Each number is 500 + 25 x the weight over its row's rms, rounded and kept within 0 to 999. Layers, rows and columns count from 0. Numbers have three digits each. The size before them is the row's rms in percent of the matrix's.

# layer 4 MLP down (transposed), 1024x256, rms 0.0207, rows 369-574, columns 64-95
088:475514486467484520500484488514531479494491491507485431465500475449493507494512529509464525482441
116:501548521529522515462501536524489463518498491469491520490485504500489473486505555466500532502499
095:481488524466517473498478519502496523464534476459506495522504512558488517515492496530531480543454
099:471485537508517500508508447513524482472501500512506463503517522525499521512529469489506513450491
093:525492469502525549529478483451479486495507502579464512512546498486490491480526469461512512515499
087:511487488510498498506497481519518502468505491512483439518481513515564540492490491527530478456507
096:507483515479513545480528497501465472552493466458501487499490514491502503516517492467498511485516
092:523469544490492500489483465529482536497479500465505459551494541460469528522523527557505512473474
112:468470535463509487506533528494513515476526513512545500529489518458529525508473535499538456482524
096:504548492544502497528469511492541460454518519512473532485446521476457511516484557535532475458458
109:473469476503524493491510477487472525535495484499517475480497524516532501483535505458483517545529
108:495493506468531532466475486481513550482516481534501510512517507506526493466526483521512487475521
112:466509492488504471493490496502503506494498491518507479550515490469543531462473538496523482534493
097:526527467501484515492460494496464491541525497554516462507513499465500440526491460528476522507484
086:526480486463512520487490451487492485524479501518521508491500461527495550485509454501507545503541
097:514479511452507516504512465518529491474509477520476517506510513504494500503496529527455484493494
111:493471532509511558470467549505504481526490503499518505548490518475510433505516496503470518457535
101:512480527511506426502509469525503499542540530544507493484479505503464519509508509476521499500516
118:503525464503519471514490462533520488508525501519494539466515497501523497535541434481525483494475
098:541505517508503481495533507489472463484467494489500510502527477498537499529545485508468510554502
101:483478482511504487463479441495509472495467513517547481517486487503511489454507545484510495459510
093:529525514453522507516496508484478476501487516512488467491500476496489497510531517495476482519532
103:452473547506467494510495540527496530513502479485464525485523518484494459521490500510542516567518
101:461500467520459472507493473493499489458484497511518516423482495509533523509463466538493532514473
092:552509460509545503491549535483479484482537492483496489541517563502503498493530543538523507501519
085:512498521424481526481504469522522475493518460480476483490517469506491472541521520496518542521511
089:486557489478489486482541492527487453460527517525513535502495532517521486514461478515470505489537
103:512469492481522492491534485500500498488518462527487502520461536534497471490469505516504499503492
091:477520502457479528491520499516537511494513506480482502532532534443517499498486529512488507470517
097:493482508491494519507514488498473512528486474494532529522462498536518473495481469473497480508548
113:463506489545480494514516477491485497483482504529484467579507532505492481462533494494472515522494
114:513507453505475503485503483502531500501513495475504494508500491459516521468491516470489478503522
105:510484492527515471514495526512512495510471502499535494525497500466511535494505466505508489467515
094:500484488478500523460513519501502504532516491492534503485517473523529478514504482491487468493507
111:513438480518495456530505510448527533497478537520493525509515465472485499479497513478512487491510
095:497494473460506534514525480499513492472479520482525454457495496500538503468506507484497531523520
112:560508537541487478453475512476441556487470484494514517533513510487530467446481526462538531555524
104:503513433524496470531502444466515476514477516488478501514471462558503493529428493465518509492501
095:483456497497540469532491478461507478485505493489492553568530498482505489525470455530523505487487
103:498520489533525489521505443538529466482474518493529510520508534522510479530473483485493529510507
102:518523484523555463449476494495460531516500504513503524546532482486512493517509521501503516503518
106:488535495523509508500525545507468480542497539472476474502460530495471530512484540485513550475488
100:502473540518474553485510507468521508475494541483498542468498492478522460506471556521516518513529
093:481512506482514478459515531458536525503522456489473520510545526506510527514471488504511481541448
090:531475478531483516488507533482525457523463466500519497500488462487469476496517431487450488496547
110:463492484493476505514446495563480490463519458509504465506501478461473569494474517497507490511516
103:534486512497511492459486518473511540476539459501467489507508515481491480518491477463510498525475
110:485497523462504465497530474520483530482558529561527515502502482496514533523467466463524519531531
091:507505499450531536520540502535525466477521522558512494496500461491524508471522505506489506509482
079:502471458546496482503479497503514542481490488479534491499474495516492528473496503535489538473493
102:476506502548457504501493457445478478457509517505486526488509559505524484491506535514485479531531
111:533507476498502454474490534517501497541501534491470511502491529514499451533507545486496512483512
091:455493470498525505469512532503528482488460460526507526535510500505533516482536456529520473526520
092:502454505470477518540482459478553520479479510496506541524539506518564528481500492505497496462441
108:504511477514518485550507472487532498485533456480505492506475491461505521534495454514498482479485
099:484515496525521519542494496526493523538511468516504478531524565504459516529484507490507515494511
081:486508500500524514523466488490506496518468490535505482472536525507486505508523509535484566486515
108:524468464474458504526487449521495452498452471532484495542524503488511474468463496479449476530458
085:491460507522504537527519486505524485495493518532509463514474461496570525488471484523490463467510
111:510484527497494509482526527488535511484532525502525514519498529509509453554534532453503479520498
101:474454518495475484510512477503492496527515450518532506508503475526474480479506494483531494493506
107:509492492516504540499518521533509516491497519479493472479490457503476493530531529475524523524527
109:481495467530472513493516489504486519504501517456485504508497518482466495542487483528520517477471
083:506499490455532498520477513518474495509465508468524536519487490471485490462507523512483495485480
103:511534475535542470507512507482503490481513522512521505462490491526488473510548493499496514512501
102:505487468493514518475467520500500473498491523477470524474486497519541476514502492482490524521538
104:473554520491484499547504497490506474494474513500470492483476487480445521492493528441474466499505
115:532485491522490468495479512468510463493478490500471453497527522486487518467500536518505516509532
102:506487478487533547499471486507496477480508550515456518533501507431474470527517470471495434489520
094:469493492478497476481522498487519475532477505504509527526509478507527468537466521513475483511461
095:513470529485488503506483428502486474459490547535530520544531504491531559518490490503489528442483
100:517469531501492520485538474529480547496496496509436490535527482503449490551466525502505473508502
091:497492502510513503553502463502500538485522496528503528517491455493483489490500463443514526486491
097:475472554541508547480476523528486513500485519496491488528476496485467495501527500492577490496519
090:492520472485553494505513513513489476452505535505490507516504522509479506511520495473515495520500
101:466489535468506524527519487515551531536524476488522503528488471480489510497491488493485516499512
106:530480496499510502512476527514496463478500457481503545504504495474496521457485501507489476500515
086:510534473454510545555448541470486505502502479503479510559495499533506468486471539527516492505479
094:491481491491530516561496501499544465517492499512514478494498490469502472495509497503493492529491
090:492531471497476498511493450480535477501498450494483509491518484496494542495501468499502493511508
104:489500486549499473488490537533470475490479524465494476505527536488503500502490540482497494508489
107:475523501530493506503510531476484513519485528503488460482457473508487508484515527471481530485499
090:494520505475524506493558550517519516525481504516535484509513482481505533503500537455515520520562
094:554511488499463468527527528501495507494475535527510511489490465500493504499458459512536527484479
093:470515495523527476487529505495495522502457481540433517535521502487474499482494531496494481501477
091:442507513461513482514491491565518510501506454511477493474514485503463499503491491473534520528514
102:515502507490478524555457506508489467503532504471508533494535497511502523471453476509501515465497
093:462529508505498462523485482462508503517502484531542518440461575469498489505505510548468564482508
096:525507517499525489460469502495500480528498497523529512519509518549494491549486448488508471519522
101:449529507490529477480513496490525494488473497557527510504479527500560530518499452481494544466486
100:543527523458505551491524497516481444506501496533532489517533510489485497486510504478466525490541
095:529460518478454568480533468549541486512531511538521483503486518497504521430505521488496487503504
099:487513477497510487521487516506505509460540554504467500550547548518478464521458460503531478526475
118:491531490480511522493491458504515479535472487481491535559514501472516445494572505492526488485543
102:478513499473550523478481517504502484521504528478492471532493520490490503489504498491484504542490
099:493526514509511515520490513492511556540505493498485504530473510524527523521500479528536467506481
096:525484519520543479494462497483529497493482457486507495465485477477483527479488525505469527518466
091:484510508535493495481471479504499534463499497505523480474544511470467514513488507476480559499496
095:540481435498531516544518531477520453467502518528535484512505513565504481501479516484481485500502
104:476507488502495501510495506474510494512438533482523534482485497538491501560502505505488535488509
094:503517483479505534506501478482505492488489459493522516496507522532533516488464472537484456489497
115:441507495457494470496511488529525504512517507453495459518514524509463506466447521489533502506533
099:518468523506471522530547513476474472512501525485502523473518517531466482513468536411491500532514
090:487515507515483470495552510505496499499491493479530494509466481480508556476539523460557516518513
105:465500484534515478551510504488489507446469512492483555464500495468493534503532518484512536547515
091:547475463497489453460485502486495470467497473468478515486463472491541563518471490520463525509521
107:531494496490552501546458497466501474486494487498480471515484473548510462509502497498525507491517
105:473501516502511548501490496519528494510472483539470521538506557499502481516483558489535455571512
095:522493512530499442521511463475479527480513508491489504509482519497519495547474520542500493506458
101:529478456566510544534518535504447522486511445527474482504514517490438512486488490536534527457492
094:489540494509509506507489470495473499480548520507468500528514485451518498484491507498563509538485
114:533472539532522458565460437515495470496505508515497531502537496457491541489534481507511520507533
117:513529484528504461477524524456548492511493490475492537508489531500483503514516498530493478544496
096:535525499495535492511455522489498502501513494501485500561517533508464532504540514540524480523510
097:477524539460495476496520512518523504544510495497513465469518501546539471463481500469504482470534
104:471513553532493449470538483482499494553490463489523514511485529524451544470504460479481511464510
086:486475489514512524503479495450541450470451514493526532469513503493561507477499495500472496464488
110:532474541485507536498503494530451482472487515473522494515529509504512468538480466574528483479514
090:510494509513508517532470484509501481495477532495499498515513479479504528516493522516501477500460
104:506492528483511534494484545489470484532510470513480453502504569529509494492511530491503487462494
098:525444457535496495471478494517500560464513483505499513509485468477493518480497501471445530515481
099:539494484489511512462528484514492450495512462502541495501501510486508514513467474439498495498534
093:469522519530458537460458523474544504497496493480484522463511530460509536521500535504498552514487
089:504500486530519504539500508506486476467444492488482500504522505473516451516514502518496525477517
109:477540475504479502483527433518479532496467532459581448517480520521512515498487474460508530509484
104:468473556496537522467432528492473478511510522472488535523512475489504537501516489466489528543542
098:501478510480475515462529515526494506540515512521509446485492477509533485494506464508486517535499
088:493549502497515511538512491481515504503487539488523550517513494465557523491496512534504516476481
087:509501524493448481503500493553501496554504497532509491461541514507520475478480485487498491502518
110:483458476541522491548472458500490480519529515503553512576478504459520505483494492541532472510530
113:497513491493496459479519480487542484489490547494484533508516490478507520549506500504477539501497
048:536469486475511493540516524504516496468510493473546502509508490513440426523522487514478480478502
097:518496517485509492466496498513506462509521538478491470527479548473463506467477488525502493523487
093:527457486464504503500540447495510502519491523521523491494506463517483508475519521487466474498453
108:520485533511526537443523469497454535488501538479523508479529528527527509487470532502493515488492
098:498512525508477486470514505463514488512464484502502550514475501536518492449494545485502486547530
103:499537499474543533470542534500479563521443527450497533492499461501490524545534477458508533497467
102:561458545518446474493494492517501460485496470467515528474540526458477529528503505486523464488513
104:500500514508516480487478490523455501526516496528504521524480509491513520514505522533549552473543
115:497472527487480491513477510464526504513509455492505495519487513460486513503542472495512537512452
098:474520499485484510482472486527541552525479485515508522513518499512484530514504516508458540517520
101:492466517541505484463487525516505526544524500466515502478490476482494459490503488491515511551460
092:486480477493488460481527511514499498546509483481548497544457447500467477461508547521554491503547
102:460497469497501491493472531520495526498515462473481497500523513473484513499487486489500494541542
100:547504482520511526481514500481491431506519446511509550473506473502526489525467449508510490461505
104:514467551542515551464441491473551502506482476485498532470490498507508486530530485512456501512525
090:516482522485493553518514523466478447495478532481486504496489503510517528500509508474469471476465
106:523496500507509477498505505496513493505473457539482491542505489552472491482479538502493459493536
092:543552499518482542512488491526505527477496536486493464531541498483497508471497486509515482503486
110:519539530512545498456521516505503471484508463444472519495494482520499514541489478503488492525532
105:539508468516494509476484512447501460462468471488526493518528518481502517495533503516461493476510
100:526499510509518522506466493479502481480452508501517495457481458489516502467504503489517479465480
109:482520491479494533444451501455529492549556524509571519512459503499471521494515519504555496503513
094:466526512460492501456527522514546500470543530547521492510528475523511514500528500514514493552515
109:518485492506489505476484481511490500509515474496475526471529521501495496527552503472503484494503
091:492499530516549515547531459492487536499471498516538442499507496476502478450530483493507483498510
101:500501543530533515472492485524481519532512486446539557491491476499507542472501506538498472484503
104:519484443491506544489549501474526465460504511520449487563472522505539536457506488484503476479528
094:553497526506494524478491451500514522525512521525477450507482533519490495536506494467504523482503
093:471515533490495519517505474551497496490517498538507508441475531484498521491513521465500486473488
090:463493529490531499456541497487458491527486495517520481519487490500507467482520506500494502475547
101:502530498498455485510482488518454510462483496477495486488485499513501532531503495513490538492477
104:486515480553494470488475502509509504493481500466448482472459510511461503490522554470484507512525
096:507559451495510506500508526503492494485515480545467516503504495512466518519517486482495546544539
102:464531480495549547502493535471509486437500527505506477531469527494557535517509512512508476463485
100:456484485492489484487538473501497533482476453499542485507520495527503499467494485515516519481521
103:507478485472515466501464487549505500528515471474545507507494463474460525509449476473499478472543
096:496513517524486464515501468493478534496495552502488533498502496492563491494499498504495558501483
113:532473512510541535488502494515572500476478471511483515494496486461516544518462486499518515495525
104:523479484501520526519457484464498491502494500491448478474497495483466495510523496509485525504523
103:464515510500501488485488549468487504468473492514465487513502486457495481491511517526472492556519
109:499531532529516482516495514528470475491475531499514481490513420483541509533491491511500468511496
094:527554485501515502474510525481513484530476501504527531523490537534500453485511498496508491516567
102:496489460483522520493508516490493500490505538499474514505480477478552484481510479543503518481501
104:493469508508507497505512465496521547456478499529509485511496533491491482514473513507487494521526
100:514496487523511506516491516476463522474517526469506501482513488484491449494461522511490540500502
086:494499522449524510530503474485532448511512502515485415477531498519501519495522495500508539505518
106:502503477520468505479490477499519512455536520485458529538463474466457485502465498502452456473498
100:472476501463531493539496512443460545537474509469488480491476535481554516474468496521539476521502
109:499487538500466452502506514488442441512488529534486512490512523490492454481478510455505482488497
109:461478488513496519504461480499472509503503470539538502535464528463542495513520491506507516496466
105:484468496510525463492474540455489510472493517527469471482507520519468478505524481515513514586481
106:488516532533496482492480487464503461477509479447476505431530507483514540528508481472454527532485
105:481522519477502541487454488490478496533455514505539504511528488485511462462466464490525513501517
107:504413458484476510483495492489526502502465521525508505461504528485488488503511492505486510482485
097:523484509499506501481488467501493478526508490515546494507490486500494447503505549473508532494471
109:474496512517484472492513479519539489457460499493469505499498463489497559497493521471512501494508
088:511484522468517530548493466474500462506456465478519485478474474496534526501524484506521511497526
108:472505492499487486521520495528490513506517498484498533453487448506551528465495541470509517527457
102:528566491523490473517475501522520495483519500480487518518460486470468453493471509501495499489463
093:452542519542507461511484549466528537486515499540523510519475526493480500533522524523557537509482
089:505508521551481494525465537464492554504527501516496454504508509530445511496465512507489515558522
097:500547479521474502494450551539500555494539502463477500496475527480562507535552470482531504525516
100:490510488508505491455526472501502494519515523505523503542495452527519539510520510481490477467524
094:478546485497514510495452527483529507484512486516462523494512487484518507475501524502488472521501
108:506537439540508451453515496494500478504466495476514487486481470509511521514540508498481500497495
103:517535490481470485489475498455491454510453519573502495487494520490504465518527514491537504479536
082:498473527486476485509512502504492452479527476494486514493472506525521451470489499508482497511568
090:507537515557502512462523490443481520523487501473485499478467528550486479479501506483490493499499
081:483504511485506481462547484509473487488464536506504490471508533521539536511513498503529557511523
104:510521501509532554508524476505509503459508513465483465507521499494527509497518476467476518501526
095:530483416486480492523543457526506510466500490540540546546450502493535492470511488502492514489505
081:529511490511471496481529499507500476467479527501523465533491489544491501506487479510472420486505
107:508543467534523525516508512512494461453509526455501478483529523482466510502500511500540496505512
107:492489512488464549501517476455467541541497488480508507466484516528526473450473496443493510496527
099:509510513477526506490524531498500530510468514478502457513465518497498458499489527521529510514479
# layer 4 MLP up, 1024x256, rms 0.025, rows 370-574, columns 64-95
111:503534526496487495541467520489547516481480495535474472511543475479540477501514531518504512478532
096:500483493538506510467503504534468487479504510541515492498516494481492445489506507484465528495520
097:568519503455509539512531533500518526498509486511487501535516498541480508520488494485511506522508
103:490475467517535507538474497547515509489487503444474544455499457527498492498508467539444525465463
083:519475500480525527511506496481489523521514505474521507473487523528439501487526510491491540529509
091:461491507465508508535489506504497516482485520472496511522514537495510501474509567515489498531457
091:507522476489487477498501512488453483512530527501546518487493510478532488458483506480527485495516
111:536467511484503499492501490549490453473485484538506487497580468491476470483495504481441513541503
090:481473498463528478509480512498481506517491509519531512539518514516515459510535434487377466459507
107:504484490479476496537438478540547483524510484507493526484502499512470496483479484532544566520474
105:467496465480518475464498494483534497505498485531463543456433512491481485457489539531509527505526
109:488463502490514489467523490494509487512529477446480457493539528551499489498512470488535500499472
096:526465522477497484493512545489523486491500457498529490463507507517491540464486494498510481473465
088:539499532497486499516538530521536537461526483463464483471518523525540495479487557502465506525455
102:470508490452532436529473461474515475494478526523536489503548460515445504472461507486529499541509
105:491504516463486467539496508498539494508472461515489462481534481499516507502487497522532460498526
098:516489517479467470482500522515508501471512470497490512493532479490473521537514462510526506483491
116:495466527508497502497504469525524482494493505512497431469498535526501469521534476483449490540477
106:480496511490484483483476532477530531450471519478476447459480513498501502485484533498498552445471
094:525511558502450488540495523520504500492456516520509476546538494507488466515499509537475556511536
091:514488481531524532535533505461537519535543505515496481517517523497478476483526514508511511508531
101:499544507450520511512446523511538494483511471493495502519484483548487507481512551504517482485480
099:518506570493507492510471531507491472466482496456485465494474514487496527473489479538502479461488
088:456515534506512504518454503523559509493485492474522524511518523552517498481489483499509498461511
085:507490497548512491501474493505512493508540520497519496482510526491499462511486472502458494498425
082:505498503543498527495461565489494515494516456482486509497505513520466504538498533498508493528508
101:536511503525468506494502486495522484484502533536561510515489487491543500445499485521484489498526
095:574489483526518487546539512514482472512539461489490468499506472587488484477517477475471465534506
097:501492519534485501497517488563538467479480554549478514486511514459501499527515564508512538523496
113:482521536488475534524508512528513520498490493518550467522523486463541490484485492493468459430490
116:500500520497526486502509517524519510451510465497516530515501490519465518505492472506511512502516
108:508461473452489494508517518505482504505517464496497553446538511558521516500465534462461493535442
097:519497510503484462477534501491521475505491491522485475476450472495516501484520497503494559464546
112:503489499488486514523461511539497508513477507474538472549493487549499488493483509510483536489453
091:524520535501480518481510529507473486525506486506467480459519549478479407514532511504526548518493
110:542490494508502478521524504467522496507516497497514467441514503481510534500464507540448514487468
106:490481525477525499489525501521496540532537483492458533486503549492518500513495519497489541514486
099:553497495459502469483501512479488562467480470521521481482505449512472464522522513489498484531497
106:537519500494454514502482537503504495491515457534506464472504453534474485475526488501489531470575
098:530493507459529482488503518512529530520508481508464488507506519493485440515511556510512486504521
107:509471525501529483518481512476488492503462510532496507495485494474425473472468502513500475509483
103:545494466533504490510501516484471476502516472478501484518495485515459487525501508486507518504466
094:509536559473520476483490524514533508489506492449510485481536524500510515465440513534502503470523
090:478527520482513474508483484540523560466493494534500520492513497505497503551461521506539492515506
109:543490485501442511489476476500503494496504488518520486495512559527524479496525499523489495512473
100:444490531480508484510522472501488443535524464487487493471489465537469494497518525530533513497521
103:492521559515469487564464508472490510474510478448540499518473467526482476515470497497460449529506
090:543448518544470472509502559480541516517544442480520490502549507539456511479498495481475492539533
081:508507530439525523557522478496501509494501498481470508553520471482515501504509492482528475517509
123:549532518499446486516563506471441488451508506497498532514498525517508502525478512498500565498489
108:472484487474488491502508506493510456495535477473557502459501477496539477482495491497475487516429
087:506488528502469511517472506512480504482561548504511472509456518457505445515499523504473487478468
098:462531530475519479460493520547475500530537491518511440494479469483488522485497488489494489522519
109:490511480505437522510552482547512499494506472534509539523543505499433523500502467515545509514513
095:518518475527494495513482484505531534476519502473481461491484445481483476473490511544465515519497
073:519484491476483485542502460491477451484535515520508447544456527492517493482472497522487421460515
118:469487504512511486542484544515510509507483471475466515454525513539493457539493514494454509497482
080:505481484501511516484490498478466502513515521517504498486511519471449465527516459514527530479488
114:536513484472454394490465478538530533510500495467510456502490488537524499515465484512531498536524
100:510502509535502496545521490491521493503519467531480536481514526549488480480509472505472517471551
106:494520472499465522497535475501489464482505501542513494514511511515500542482486534487514496488508
108:492472470467480504519523509562484515482531477531542491546463459514511524499460471511461486485441
091:526521563528467473500528511529508504474548447570456530535512515522475529536527491476511476505506
105:535465490489458527521490491506557479469479509538537493497525517493522520511510479502490525512503
106:503538495491517489475471510535478538495511436540496516523541502518513467521513522547505509535483
103:476508524531504454506494497532457496497478519486509494513519471458477475496483514501525537527480
110:496472538522500492550456458556461465479482502463529532521482500463500532524493474500495534499461
106:473512469588499420522466521528495492498500436486504478517480536487486528509531494502459556453513
096:533474516477445479469520481500475517498519461499550513485543467502493494496524514491524522516490
106:488492487538500498516512485486543489476493477482485530485532513496460484548472484517502526486481
097:510482517463505466497514513477478485484504479488507460469542474513504488533547466514553481509439
094:498526560491478520492474521511522517499493498473543506530495497505524501511502497483500531519526
099:540472428504533503508521488507483493507488529481514475487490518521507515498503545497464505513477
090:483493544534516518506477541515510507450534508476480517497487509506498488478497485513536522470471
102:539462495535533516485517488531506522474496485486528544530482452520472491498426507499497493490499
101:506480507488498475513529545484450543513502497473509505547483499574520500553457508527488509505495
083:497512499522413504474454486529471491508526474506504526480550477487479514492511532544510514481495
088:459509568511488499556472514501515469503492454505493490542533491531542494466462473485505502502476
095:503505497476486490514529535524461484486502521533491494462507495501519487500519543486461490464481
103:504513506522428480507542499496477541504524498497567518522538466520520508449510499489510467448513
103:490505529514510463504468505491559471495479487453500488473482507510450494521497525510489519525499
080:473526483515489530541477440499494470478503515483500499495499483484502520526488513511525500484453
095:454510503475486496468543450511487525498488458457487480512510517492475514480488508502568474492548
095:485543488483500478513521465512531493496554522522490497541515526494502451492486508540455464491512
084:511498505522478516509501520488494484500518543462532509523531530504539490472490540497441502470500
102:511486480508493442547531475474522487521475538485488480527463482522474473514562524505479494513503
077:527498523471505489517521518554485474464507478500531510535487454476525483501493465506509453475516
092:546505501478476499504497525452498485486519483476482465485464523476454455478481505493488523528508
101:502478549485492511555485495492508490509541478502492482474512483559496498493470506498479507524540
098:530506520519499503576513514466543463540525454476507494509496528500500494476485454512510549496539
103:497520485493537490516507478485483499463523506519480472522505495549495463518479490541491515465489
116:514473482515522506519507511503522495505485509497510485501441483454469469485486501525472549476471
114:533490507542477508509526491533478501493484489495500471531518498478515436488542492512472462474498
098:498493492523474491509500532497497514549512480512572503485498538507504513493454475534475513503501
104:521519491540507515469548489500533523504498481491517530453496492480470496532447534492434542456503
096:496519485482515466498482510501505490511507526504497474496527517521487491534505517517569481482506
086:487509480518471496534509520527505516516527467509519519527462522492512490455512496520524466497546
090:481517545517498474483436462496522496479502475497492538488496467474481477513448501521483522492474
103:505502480508481500536530536461494488486508494524490495513478520477492487481485518503490491522499
089:528521510480506500541471516457475517507504499495520509516526496508443496495531467507492585506464
116:519465498502476480590473496474454475491507518528558502490485495476518462486512481513476538526477
107:519503515491486491525496473527486480508489481526494500496528488478467511493521492503438535492510
089:488536513474503488512499530489481488513517478516466489514520527442481480505478468487476528526515
109:493446514458495508472526463499509499484505497508501504508525518506499489497516518510476535483460
089:494523495510511536515492485493522484547462486516548479524565469516511478517478480506500537531535
103:520478508501497468538475527446507512506499496541481529485507550473473445522470512516489537494471
108:473475527506462542513462519495522547522490507546488491518486496493508496478492501533517490465512
095:507493484481508494494530533534537497511473486510493518469502485478474493479494471492499498530520
088:490509518488505469534480496507514485498513548489498519515539476490486452487496469516469467537492
089:493487526489505477487495544487543490451529497452471523489481529543491522505525519509479507449503
118:484517487467471502494521463501472516505528540563478456521527525491495453480525504492498500504482
112:506501514497472463493521557499497507508498454460491498459522520491492479495497512539500498510508
100:521492492539494500486519508522493471484500476525474491461494478526472488529483499532468561503509
100:514455498508468511506530485518464463468485460535467548438511462488482507536490526512455537518467
105:527441515524496512493492498496508517464515530510504502473489488526487499505478531484490523498527
094:498485529516508486468537524500474530502592510484485478521508513545451475540498480510559496522508
110:557499512514517527518537490519526528492483536521508499555515486527454450529509503516509511452496
101:512505529516489481499474520485471508522482488521483482524475447561486461492441494492486517501529
102:505509507490479489489529500494510508511514478524541492503497436507519489495515529517484525539533
101:548499517492479510484520494523473461507518449540517447553504505500436526547517483504453515535542
092:544503542544507455495538517470502491506500470517528440484515560502489501553539541498518513526472
098:503508464529520474544528512462475507482498515504495527509523511543450481468454492513524513492540
095:547487475507478469476515524481496474510502469496494534504541472542501485525496510507446495535537
103:518485499506496515534515460510502505479526476517478509490444458535479501497482522523500467451495
105:474508501476523494548511494492535496514512491519494512492460490458469522499509516504511495473527
094:453475555492502496495464523533502528485512490494506518502498537489477498497438518518506526498443
092:550489533466483480498508482502537476517496446494483443458553510524469481497491519483500540537498
084:500473502486532511507493469513464489489483508533563496501512521483507521472538492531514524509480
103:502507522496483477498550486491519479479497454486497512506430475495474505506512484509525507523508
119:504517484500508513523477496479482506507484525560535470507506463524482472454517509499515475523491
041:457511514547481528487489485456489481492518510499522527511498528493537522501465483514499478524496
097:483525469526480532529519531492507496498504516498505511490551531500543511538513509509505518470484
096:495493509508537502500433497521478457491495508485502509468537491520488481504481496489494534482490
104:498491482476514506498512491500557485525530494546506522502495505484491525462477500500509482519547
101:536521476496454481571532534509487522472479520520498530444531535485489504502503493490509490480447
116:509498473475519429509522516494558487533484471525515505512476514519518505502496517519509508502500
097:456538474485473490521502489498479482506510475572521499532514508474488490470554517524481505506474
107:519496533495498500490479488475513507491516483489490494479519514475499488489460499534490464553498
110:466518511501523500538498536500491492516492487499537490519519501568486485514462549511470512515471
092:503539526471522507539492485492494487471510525525518498536519517495524484508517452529516480483500
102:521481534504503518526506565516554534469510545475547501526487492512510475498514506480494489488517
094:499476501489496493519497497488501476484486510487497545497538491500516529515498532499524468507478
107:511456493482493492495519498521523501501513476543479521493474484490491484523533483486470508493514
103:565493512513471478498505507513508464480504436509546506495490491482482483493480482498505513520519
108:510499513482460461521543501533461501448519481484536554503484502510490446494465517485473501449482
100:557477476509486434496492513476536521521479517515505522506519471508525481484538509523526461502524
099:479515526501478475528483501526509527472503498473486517492500473473515527512504492542505455501518
088:470471481470520514502503513493483509523452469451512472516482482559493514546533536510490492494524
115:539509512472519489515475489471552499498508490574535499516519475529531472528527509511457499508507
104:498490499508483488544529490513523497486520504517511507502518461498515522517523487516514482498475
099:475461471498459504507516485494510515491529477528462470495499475481517554491520504518506513517506
113:537460487459481512497461479494523488504501531502496493488494493499502485509523492487521518473484
094:507465505515484508509478522486509464499498479482490490502548523534473479550515498506536503531529
111:440455531522509535538481516518521492529502499544509426506520533488457507488515483497486514499509
087:503486502514447528507484545488515532495516486486514546518497521506472480516462484503470533492487
095:493506508533426436505482509478475530498506465518481478464506484470482509490542527507468503507484
104:483507536505494466517484475489497492512478496504475498513548466463493452441508519503479536481457
093:475471505511503480508509500558497537489487509516517515507501464507506502527477500509435500513516
087:538479497501505533490531486466474488503481508468492512523523479477462439522504499506486530486459
091:500527501507527504494531470502492504480559505505506479515503534508504474511506524550532482491487
101:502496494533507455514536528536492517510507474488496519428504510523494471503469490518470479520530
099:516538500512520491479466522532514538498521502496468510482502481526473466528472492500475524499515
094:519524487458500467518488516517494475499537500481477534471474540468460498539492459519478480465449
100:526519491513481459498467518544510519503470537461533524485469514488487498497476499494488524491533
097:508514514469530480530497486461484501523528449470516500499488503543467521480510521504538483481485
102:500468563479486535525531478493501556456529494566522440509543499475481475523487482508465499479491
097:497493511493498518488522504525494528522527495475523513494462456487494513534482505503468476526470
113:475519522465458485528472464481472529494487532508543479529500462482496521514486533486516514528501
105:483511527528508515492464543497475448512489486456483463477506484515508474473511501538465545487506
097:467524516488552515557453545484539466507533502484486485540481501503478510515532513470514518482470
107:526518480492526492549548483454504461509510518489522495494436544493481496469471525527472509514497
098:439473553500516469492495489503498505437475499492468493458528496488507482557507480500476487497471
101:459484500482489470547485509491535489447506482472506511451519518518505459515479484486492499479478
111:476510485497496472547483497512520505490481517514510540503478509527497485528491519510521496506496
099:473511559475505524492471511506490515490502499492456523489496527494497510496513520490486505511487
080:510500473538467473459458463487503507465476472485514517483530486489458498474474498477512488532475
103:447482473517486489527514524486496499472508498482510491495460492548488502534504513506499466542517
103:505526488536468515513469463538479503489535502558505511512477433516493490463453500497479470493472
108:568510549505506502523468486522528508518457511508484484521505462511513492486477500511481525540495
109:484474523470489500517500472513495512488490525517487481497496466494509460514476533530476488530496
104:520473512477496471499478520508519464448484533509484489487534487538486446530518520480470470543503
114:535477506517482499499505512458506514453500507474494480494514497472487520479474527518486493525514
109:499502476495500488501487490515508566480531504503488527476520466519523510507494492519458511458481
112:473453476509474454488490535462519493504473498494543553530523491567492464476442534480460543482517
095:514469494498516509491476487507480474499486472461507488520488529513539520492491510527489466490521
112:512483533479468510533516480469521501477525516542524461470482498488483455509503531505472525498470
083:510518478559455491491490522529525550523553501479503508534510538473453479478466551507478464518459
108:495507523491476504502461476525514493485479467507567498500515510482484497483505460518466527452469
100:475505478520488488536527520527457505431530519462483495471501514555505508522464511505506489516506
088:541495529463513512484505499493508489507549496513520533528513501517507516505496495493445481500528
091:503531474500524515571440534518484501486490516492516509480535487511483506516525505528494547504491
096:541451491534452489477505474467511503470531532488524481444491516488499434463460496490470565493507
096:508480484529512446512494500450525544460490516493530523502477543472531482507503490508485535487502
092:528507513497485487531496548531505475499510523490473541478488522504507512495464485510512509476465
109:508519522507492507525510500472526464488502502519487486496497497541470462488496538499479534521502
097:497490526469500484519483534485580502503500490501512497485509520540517493491499518520480455529478
078:466522522514526487531481528481513546516523529471551522493495527514498536479549474517484522516452
094:490533513497517519527505550542490485456494503468471513466488470515489451522505527495507511493512
074:519463482543489463487510494533499492474503513486504448505476488520541507507454525529484476484508
103:511496489503525484495447473498536486462481527514516474493461476486490487517471500515509532509498
095:506445561471516487507462519480524508478505467475463526463510542528502487529471519481481477542509
081:485510509476500523550520543510531540506483464479491502483511505477482513513521480484536560514522
104:495554499510518493532506500503475490499529496540495500511506492480485474483464520506562467487527
107:527520533511504505472518535525502515508516483495528507505467473480510459516498554514532467519515
099:485504507503493494524502516484513471522505468470477543429498516510483492493489476509497494504478